{"n_kv_head": 3, "d_mlp": 320, "vocab_size": 1088, "activation": "swiglu", "tie_embeddings": true, "init_std_up": 0.047, "beta1": 0.9, "batch_tokens": 32768}
Each number is 128 + 24 x the weight over its row's rms, rounded and kept within 0 to 255. Layers, rows and columns count from 0. The size above them is the row's rms in percent of the matrix's.

# layer 3 attention value, 96x128, rms 0.0847, rows 93-95, columns 0-127
size [102  93  97]
[[153 172 166 116  92 130 119 171 127 130 120 125 171 110 108 150 144 130 101  38 115 143 137 109 116 107 120 101 124 164 118 125 129 138 173 134 122 145 111 125 139 152 132 164 139 119 117 120 140 154 111 125 132 102 153 113 141 121 102 164 146 118 132 120 102  87  72 160  94 162 113 139 116 129 140 116 109 136 131 129 161 126 117 105 158  97 103 133 150 144 101  90 127 123  85 128 114 112 141 106 166 137 149  97  99 142 167 121  63 133 188 125 135 114 128 125 118 128 161 153 100 117 132 152 148 108 170 144]
 [151 115 109 146 167 117 133 145 117 154 114 140 148 143 131 168 115 160 123  90 159 108 115  73 124 134 120  84 140 144 192 107 114 141  98 145 109 129 146 148 140 120 113 158 118 135  98 127 149 116 133 115 139 130 102 123 120 111 121 124 146 147 143 143 137 100 149  98 109 144 157 131 120 162  96 143 130 189 140 132 139 143 125 139 115  98 117 126 108 131 173 105  86 165 154  90 123 152 122 110 183 144 162  87 160 112 153 184  96 153 166 124 144 125 148 135 128 127 111 101 148  72 119 131 127  68 117 150]
 [167 187 142 172 145 121 162 139 117 156 116 137 125 126 137 122 120 125 123 100 145 143  73 125  88 120 123 107 129 133 154 186  93 171  94 121 133 156 166 143 152  68 135 231 124 123  88 112 118 167 139  96 122 121 129 133 158 119 132 127 124 134 165  98 109 101 143 110 134 127 109 175 109 120 139 174 114 144 130 118 144 136 109 145  93  99  99 147 124 123 148 156 144 118 129 134  92 122 139 117 122 142 172 113 145 134 137 140 115 127 162 148 105 145 137 134 116 110 127 132 132 115  96 146 113 121 104 118]]
# layer 3 attention output (transposed), 192x128, rms 0.0916, rows 157-159,189-191, columns 0-127
size [106  90  87 110 102 105]
[[140 104 100  84 148  94 115 145 156 150 112 119 106 116 150 119 120  84 142 131 118  61 144  90 140 177 125 134 133 136 161 109 157 133 118 141 163  93 148  73 153 102 126  77 117 158 113 107 154 118 122 120 119 120 129 141 112 140 109 126 121 153 107 129 112 165 129 115 119 139 181 108 109 123  72 134 139 118 123 116 129 105 146 142 125 162 117 152 130 129 103 168 158 156 111 133 136 181 115 141  98 163 106 126  78 104 101 144 115 100 166 114  91 138 155 145 152 120 134 115 127 136 121 150 100 158  86 101]
 [108 138 110 134 130 125 142 129 108 109  98 124  95 138  99 125 158 132 100 157 130 110  88 161 116 109 116 101 119 113 123 117 122 130 125 142 120 105 164 132  90 172 125 124 106 140 180 107  94 101  96 118 125 140 120 128 123  64 116 144 118 137  88 119  93 132 117 179 113 143 140 126 105 106 155 128  95  82 111  96 121 123 134  95 149 116 153 105 139 109 166 126 107 131 101 115 181 106 143 179 120 127 140 110 121 147 110  61 143 120  82 111 139 130  97 140 126 153  47 121 136  97 143 112 127 136 140  97]
 [ 86 154 131 111 118  76 144  70 165 111 138  99 146 127 133 135 153 100 164 125 170  99 127 112 156 164 105 137 135 118 109 153 127 122 119 125 114 107 127 119 142 153 148  99 118 153 116 132 128 117 174 212 106 134 151  89 136 136 133 132 158 126 110 124 113 134 144 136 110 146 173 105 120 156 104 144 120 107 164 136 116 109 144 113 117 117 159 118 109 144 127 119 101 163 147 107 163 119  85  70 134 112 128 138 126 135 161 121  82 101 135 178 118 136 104 119 133  87 141 122 170 124 103 134 165 110 112 162]
 [164 156 145  94 150 144 124 124 121 125 129 100 158 125 153  98  95 167 114 128  91 113 166 154 126 110  91 132 168 131 139 154 117 111 116 117 111 161 150  97 102 155 131 120 143 134 138 160  97 130 116 111 131 145 112 160 134 144 109 156 107 125 131 122 142 147 140  56 149 140 115  99 131 150  78 116 130 150 134 134  68 148 134  88 144 116 112 147  98 152 106 151 148 109 105 159  86 140 135 174 116 154 133 125 113 124 126 112 116 125 127 149 132 149 128 163  87 101 160 143  93 112 169 134 164  93  59 117]
 [168 127 140 139 147 154 133 105  59 151 130 107 111 105 132 124 120 116 107 137 101 155 143 158 161  80 114 147 113 132 144 116 108 121 111  96 156 123 107  96 161 126 140 108  96 121 133 123  96 117 137 137 158 120 163 149 110 108  92 103 130 109  90  98 101 105 159 132 121 157 109 132 127 110 140 186 157 149 134 132  89  96 134 102  91 149 121 130 130 134 130 148 101  87 157 157 142 159 161 121 121 153 107 139 136 147 101 129  86 152 159  84 140 120 135 155 128  76 107 159 111  69 135 156 159 106 115 135]
 [121 157 155 163 147 136  78 120  90 166 152 124 133 114 106 138 108 116 111 111 107 123 116 128 180  95 111 136 132 143 182 118 129 110 159 109 149 152 118 109 140  96 135 103 117 121 101 151 100 113 162 119 131 120 152 145 115 112 114  94 134  78 110 125  70 103 142 148 141 179 123 117 107  66  98 139 188 115 153 109 134 146 113 106  84 150 127 162  99 124 123 117 123 128 137 135 141 163 126 114 124 152 147 129 108 153  90 131 119 136 121 109 146 118 137 162 140 120 130 170  89 112 108 155 183 111 104 156]]
# layer 3 MLP gate, 320x128, rms 0.115, rows 0-5, columns 0-127
size [ 99 105 114  96 106  99]
[[138 125 111 155 169 131 166 136 138 122 148  99 151 123  76 123 110 141 105 163 138 146 193 143 137 177 165 106 105 129 148 110 146 120 123 151 123 150 150 140 160  96 155 133 162 132 141 142 129 115 136 121 153 139 153 129 143 133 140  51 100  93  92 147 136 162 121 136  97 117 151 145 123 126 197 117 142 119 165 142 150  87 148 146 132 123 102 130 166 131 131 130 161 149 105 103 125 121 146 108 127 116 112 139  63  79 111 133  98 123 130 108 139 138 120 118 126 101  86 112  75 129 137 105 126 135 117 125]
 [119 120 129 106  72 166 106 168 100 135 134 130 166 134 128 134 133 125 121 138 113 162 147 146 130 150 119 142 161  55 145 100 110 123 100 145 131 170 107 120 170 163 107  98 146 124 102  87 131 130 138  92 179 113  95 151 123  94 154 130 159  94  91 149 125 128 119 119 158 124 146 107 154 103 145 140 106 139 150 130 104 155  94 114 127 105 104 162 176 146 148 126  95 118 101 140 123 159 139  81 159 160 149 163 114 147 169 126 121 108 111 145 148 121 118 107 179 121 153 140 109 114 160 137 106 129 135 129]
 [147 149 106 116 112 177 169 106 153  83 120 125 138 139 119 143 157 114 112 121 125 162  87 145 107 147 130 123 128 117 100 110 158 145 173 116 120 128 140 165 145  95 127 134 106 102  96 125 131 189  90 111 142  87  71 132 121 129 123 122 133 147 100 104 106 130 148 115 153 115 134 120  95 142 135 125 107 128 124 138 165 105 101  86 139 158 125 184 156 139 114 135  97 113 123 143 168 169 163 107 135 154 130 128 125 124 102 114  91 116 141 169  96  91 120 103 129 112 117 131 137  95  89 120 185 146 158  98]
 [130 151 135  85 114 155 140 104 109 141 100 125 101 131 105 151 101 139 159 132 140 163 106 121 147 102  82 105  90 173 111 141  79 124 118 115 120 113 127 119 124  86  85 127 118 134 125 127  82 144 144 122 112 155 164 108 122 153 150 111 131  90 121 147 155 136 126 119 137 114 143 158  92 116  98 109  98 138 140 163  87 145 126  99 120  97 149 159 133  69 134 106 158 135 143 139 155 133 157 128 124 149 146 135 132 121 124 137  98 149  98 156 142 115 147 151 164  74 143 133 186 117  70 183 136 117 135 118]
 [129 140 132 115 133  91 115 115 128 169 125 122 149 105  89 110 126 137 143 149  88 167 126 128 151  90 147 114 161 119  97 129 152 149 158 151 132 156 117 184 129 115 127 131 141 112 156 115  80 139 118 152 176  96 146 138 135  70 147 140 116 155 153 109 117 142 129 155 130 121 159 135  77 132  87 102 135 144  80  99 101 124 155 119 125 119 132 146 145 142  90 125 171  91 126 126 148 141 112 120 164 114 162 154 157 105 138 129 106 133 145 141  88  98 149 114 167 100 182 131 119 133 123  81 123  95  91 150]
 [129 110 156 132 166  86 148 139 110 173 124 128 113  97 120 164 128 155  83 141 138 176 114 123 116 133 107 138 126 175 117 167 144 121 133 141 115  85 118 124 112 123 105 114 170 153 154 118  70 155 133 112 132  97 181 101 146 126 137  83 130 123 136 135 144 136  99 126 134 121 171 133 106 150 110  81 132 133 112 134 152 117  74 180 114 141 126 138 161 137 114 105 105 117 110 163 102 103 161 119 108 185 102 119 112 167 145 120 121 139 139 154 155 132  85 127  81 115 142 127 134 107 133 152 141 104 110 152]]
# layer 3 MLP up, 320x128, rms 0.111, rows 0-4, columns 0-127
size [ 93 103 104  99 101]
[[119 135 139  77 134 120 104 196 169 117 130 152 142 154 147 143 138 155 146  92 117 116  81 104 178  70 117 145 159 141 116 114 131 121 139 117 120  72 111 152 141 112 107 145  64  95 119 123 135 117 127 120 112 143 110 137 143  99 177 136 109 135 148 141 134  87 162 136 181 158 131 131  97 143  60 118 108  95 119 112 132 149  99 121 101 124 121 108  97 140 147 111 131 135 144 162  92 140  92 123 159 139 144 116 137 160 143 126 163 153 122 105 149 102 112 109 115 130 121 126 124 127  98 125 117 140 153 143]
 [148 119 131 149 139  94 117 144 144  98 155 172 150  94 129 134 114 104 105 124 119 155  89 155 126  98  79 146 140 104 139 164 114 163 128 168 132 128  60 128 108 110 145 117 117 117 111 124 135  95 125 157 108 136 122 140 131  52 119  98 130 145 157  96 143 107 144 142 141 147 134 169 107 148 115 171 107 179 108  87 145 150 147 119 127 145 129 137 160 109 112 113 122 154 130 109 124 133 149 176 150  81 143 146 107 145  95 107 125 153  91 159 129 160 137 107 101 153 142 118 117  89 126 137 154 171 136 122]
 [ 75  90 119 131 123 144 186  89 109 137 136 114  84 145 146 124  92 109 143 200 120 140 120 120 124 118 123 140 156 129 122 146 155 141  88 146 133 105 142 103 101  78 136 151 116 157 133 149  94 138 138 113 107 110 135 149  99 142 121 136 125 133 165  67 111 162 167  95  86  84 152 143 122 165 144 143  97 108  85 111 165 135 132 115  96 148 120 113 134  97 154 151 134 147 131 138 128 135 131 116 138  98 152  91 118 122 142 171  93 152 116 137  98  91 117 127 134 115 149 144 120 133 162 134 119 151 157 142]
 [117 125  86 160 127 156  91 130 142 105 141 160 126 161  78 167 153 148 163 148 118 140 141 123 110 104  80 110 112 106 123 131 123  89 131 131 130 149 105 120 121  98 117  96  99 135  79 150 134  74 106 142 141 172 142 122 146 105 152 107  96 104 151 147 139 117 111 120 117 125 133 156 110  97 162 114  97 136 111 132 162 118 167 128 142 103 141 116 120 115 142 179 127  84 142 127 142 127  80 110 166 117 148 130 111 113 137 110  85  76 102 116 107 109 113 146 112 133 148  89 124 127  88 141 144 133 125  64]
 [129 116 134 110 145 176 165 126 177  94 104 108  92 117 160 152 141 152 117 135 152 115  89 154 167 163  85  98  89  91 146 127 115 149 119  82  93 114 106 104 138 107 117 146 154 163 126 139 152 119 147 111 149 155 139 151 121 125 120 133 139 122 136 157  73  77 133 153 131 168 105 104 159 127 135 122 148 129 178 130 155 115 102  82 120 142 128  98 114 134 159 127  87 149 157 123 117 114 160 102 121  96 118 108 100 135 103  93 138 122 134 131 159 170 135 156 109  90 128 131 125 142 129 127  91 115 156 112]]
# layer 3 MLP down (transposed), 320x128, rms 0.102, rows 0-4, columns 0-127
size [ 89 108 110 100 100]
[[119 105 135 125 122 117 152 112 152 137 141 125 108  86 146 152 148 148 175 113 120 123  89 174 183 111 129 132 134 122 117 134 115 150 109 128 154 107 128 122 128 139 103 151 110 113 117 125 137 141 136 156 147  78  90 128  90 104 118 111  61 125 144 146 137 131 174 131  98 121 101 129 105 129 118 146 120 116 131 103  70 144 172 141  93 149 159 157 145 151 110 153 106 105 164 113 135 114 101 125  97 138 137 136  91 162 103 129 116 165 113 107 118 165 153 123  77  60 122 108 119 158 137  91 120 108 155 106]
 [134 145 115 117 141 123 116 103 148  93 118 148 111 158 109 108 122 150 154 119 149 130 112 158 164 105 137 119 120 167 153 153 108 178 138 114 125 141  82 122 111  93 117 144 113 126 110 130 206 117 104  92 139 155 132 125 108 136 146 139  99 141 143 129 164 138 115 132 146 145 158 148 117 103 115 135 128 101 108  97 177 156 123  75 142 104 133 175 127 105 126 102 143 130 162 156 129 156 165  61 136 144 139 129 138  74 130 115 118 124 106 179 122 134 139 120  77 120 157 124 121  99  86  93 152 127 103 126]
 [136 151  98  81 155 125 114 131 106 134 108 140 144 132 143 109 134 125 129 130 129 144 146 112  93 107  89 112 107 111 122 111 134 153 222 113 118 145 137 118 120 111 129 184 109  91 146 101 122 139 153 100 107 118 137 139 163 103 146 115 136 162 138 113 102 136 133 151 141 147 174  99 133 138 127  85 124 127 162  82 126 138 132 107 142 107 125 193 143 147  84 155  99 130 152 117 172 115 175 111 142  91 120 145 142 185 111  97 129 134 109 119  92 159 148 110  94 136 105  91 107 116 109 113 137 139 131 120]
 [105 119 109 167 115  85 162 145 134 117 150 108 162 125 105  90 163 159 106 118 128 149 129  82 121  95 114 167 129 110 151  91 131 148 113 165 141  83 120 162  80 130 105 139 101 120 138 172 139 125 117 162  98 177 107 108 169 169 120 145 136 137 118 162  94 136 103 115 128 164 145  87 100 152 123 125 110 155 154 117 129 135 121 120  93 126 120 129 104 166  80 167 155 108 120 109 147 117 103 118 105 140 145 114 116 139 104 143 143 174  93 121 113  88 172 166 145 138 116 146 119 126 133 116 127 142 111 141]
 [132  89 136 147 130 118 137 135 178 145 132 128 148  86  98 130  94 149 114 113 110  91 127  81 163 157 108 150 110 114 155 140 102 144 129  86 120 139  77 114 196 137 133 128 108 151 128 112 141 125 132 121 152 146 156 123  97 154 107 103 148 149 118 157 102 129 119 135 127  89 172 122 136 151 124 142  96 106 185 151  87 132 101 130 144 137 100 167 103 118 128 190 129 122 123  98 150 156 128 141 119 140  96 128 136 146 148  89 127 129 142 159 132 114 135 152 178 101 149 148 125 154  97 113  85  88 133 127]]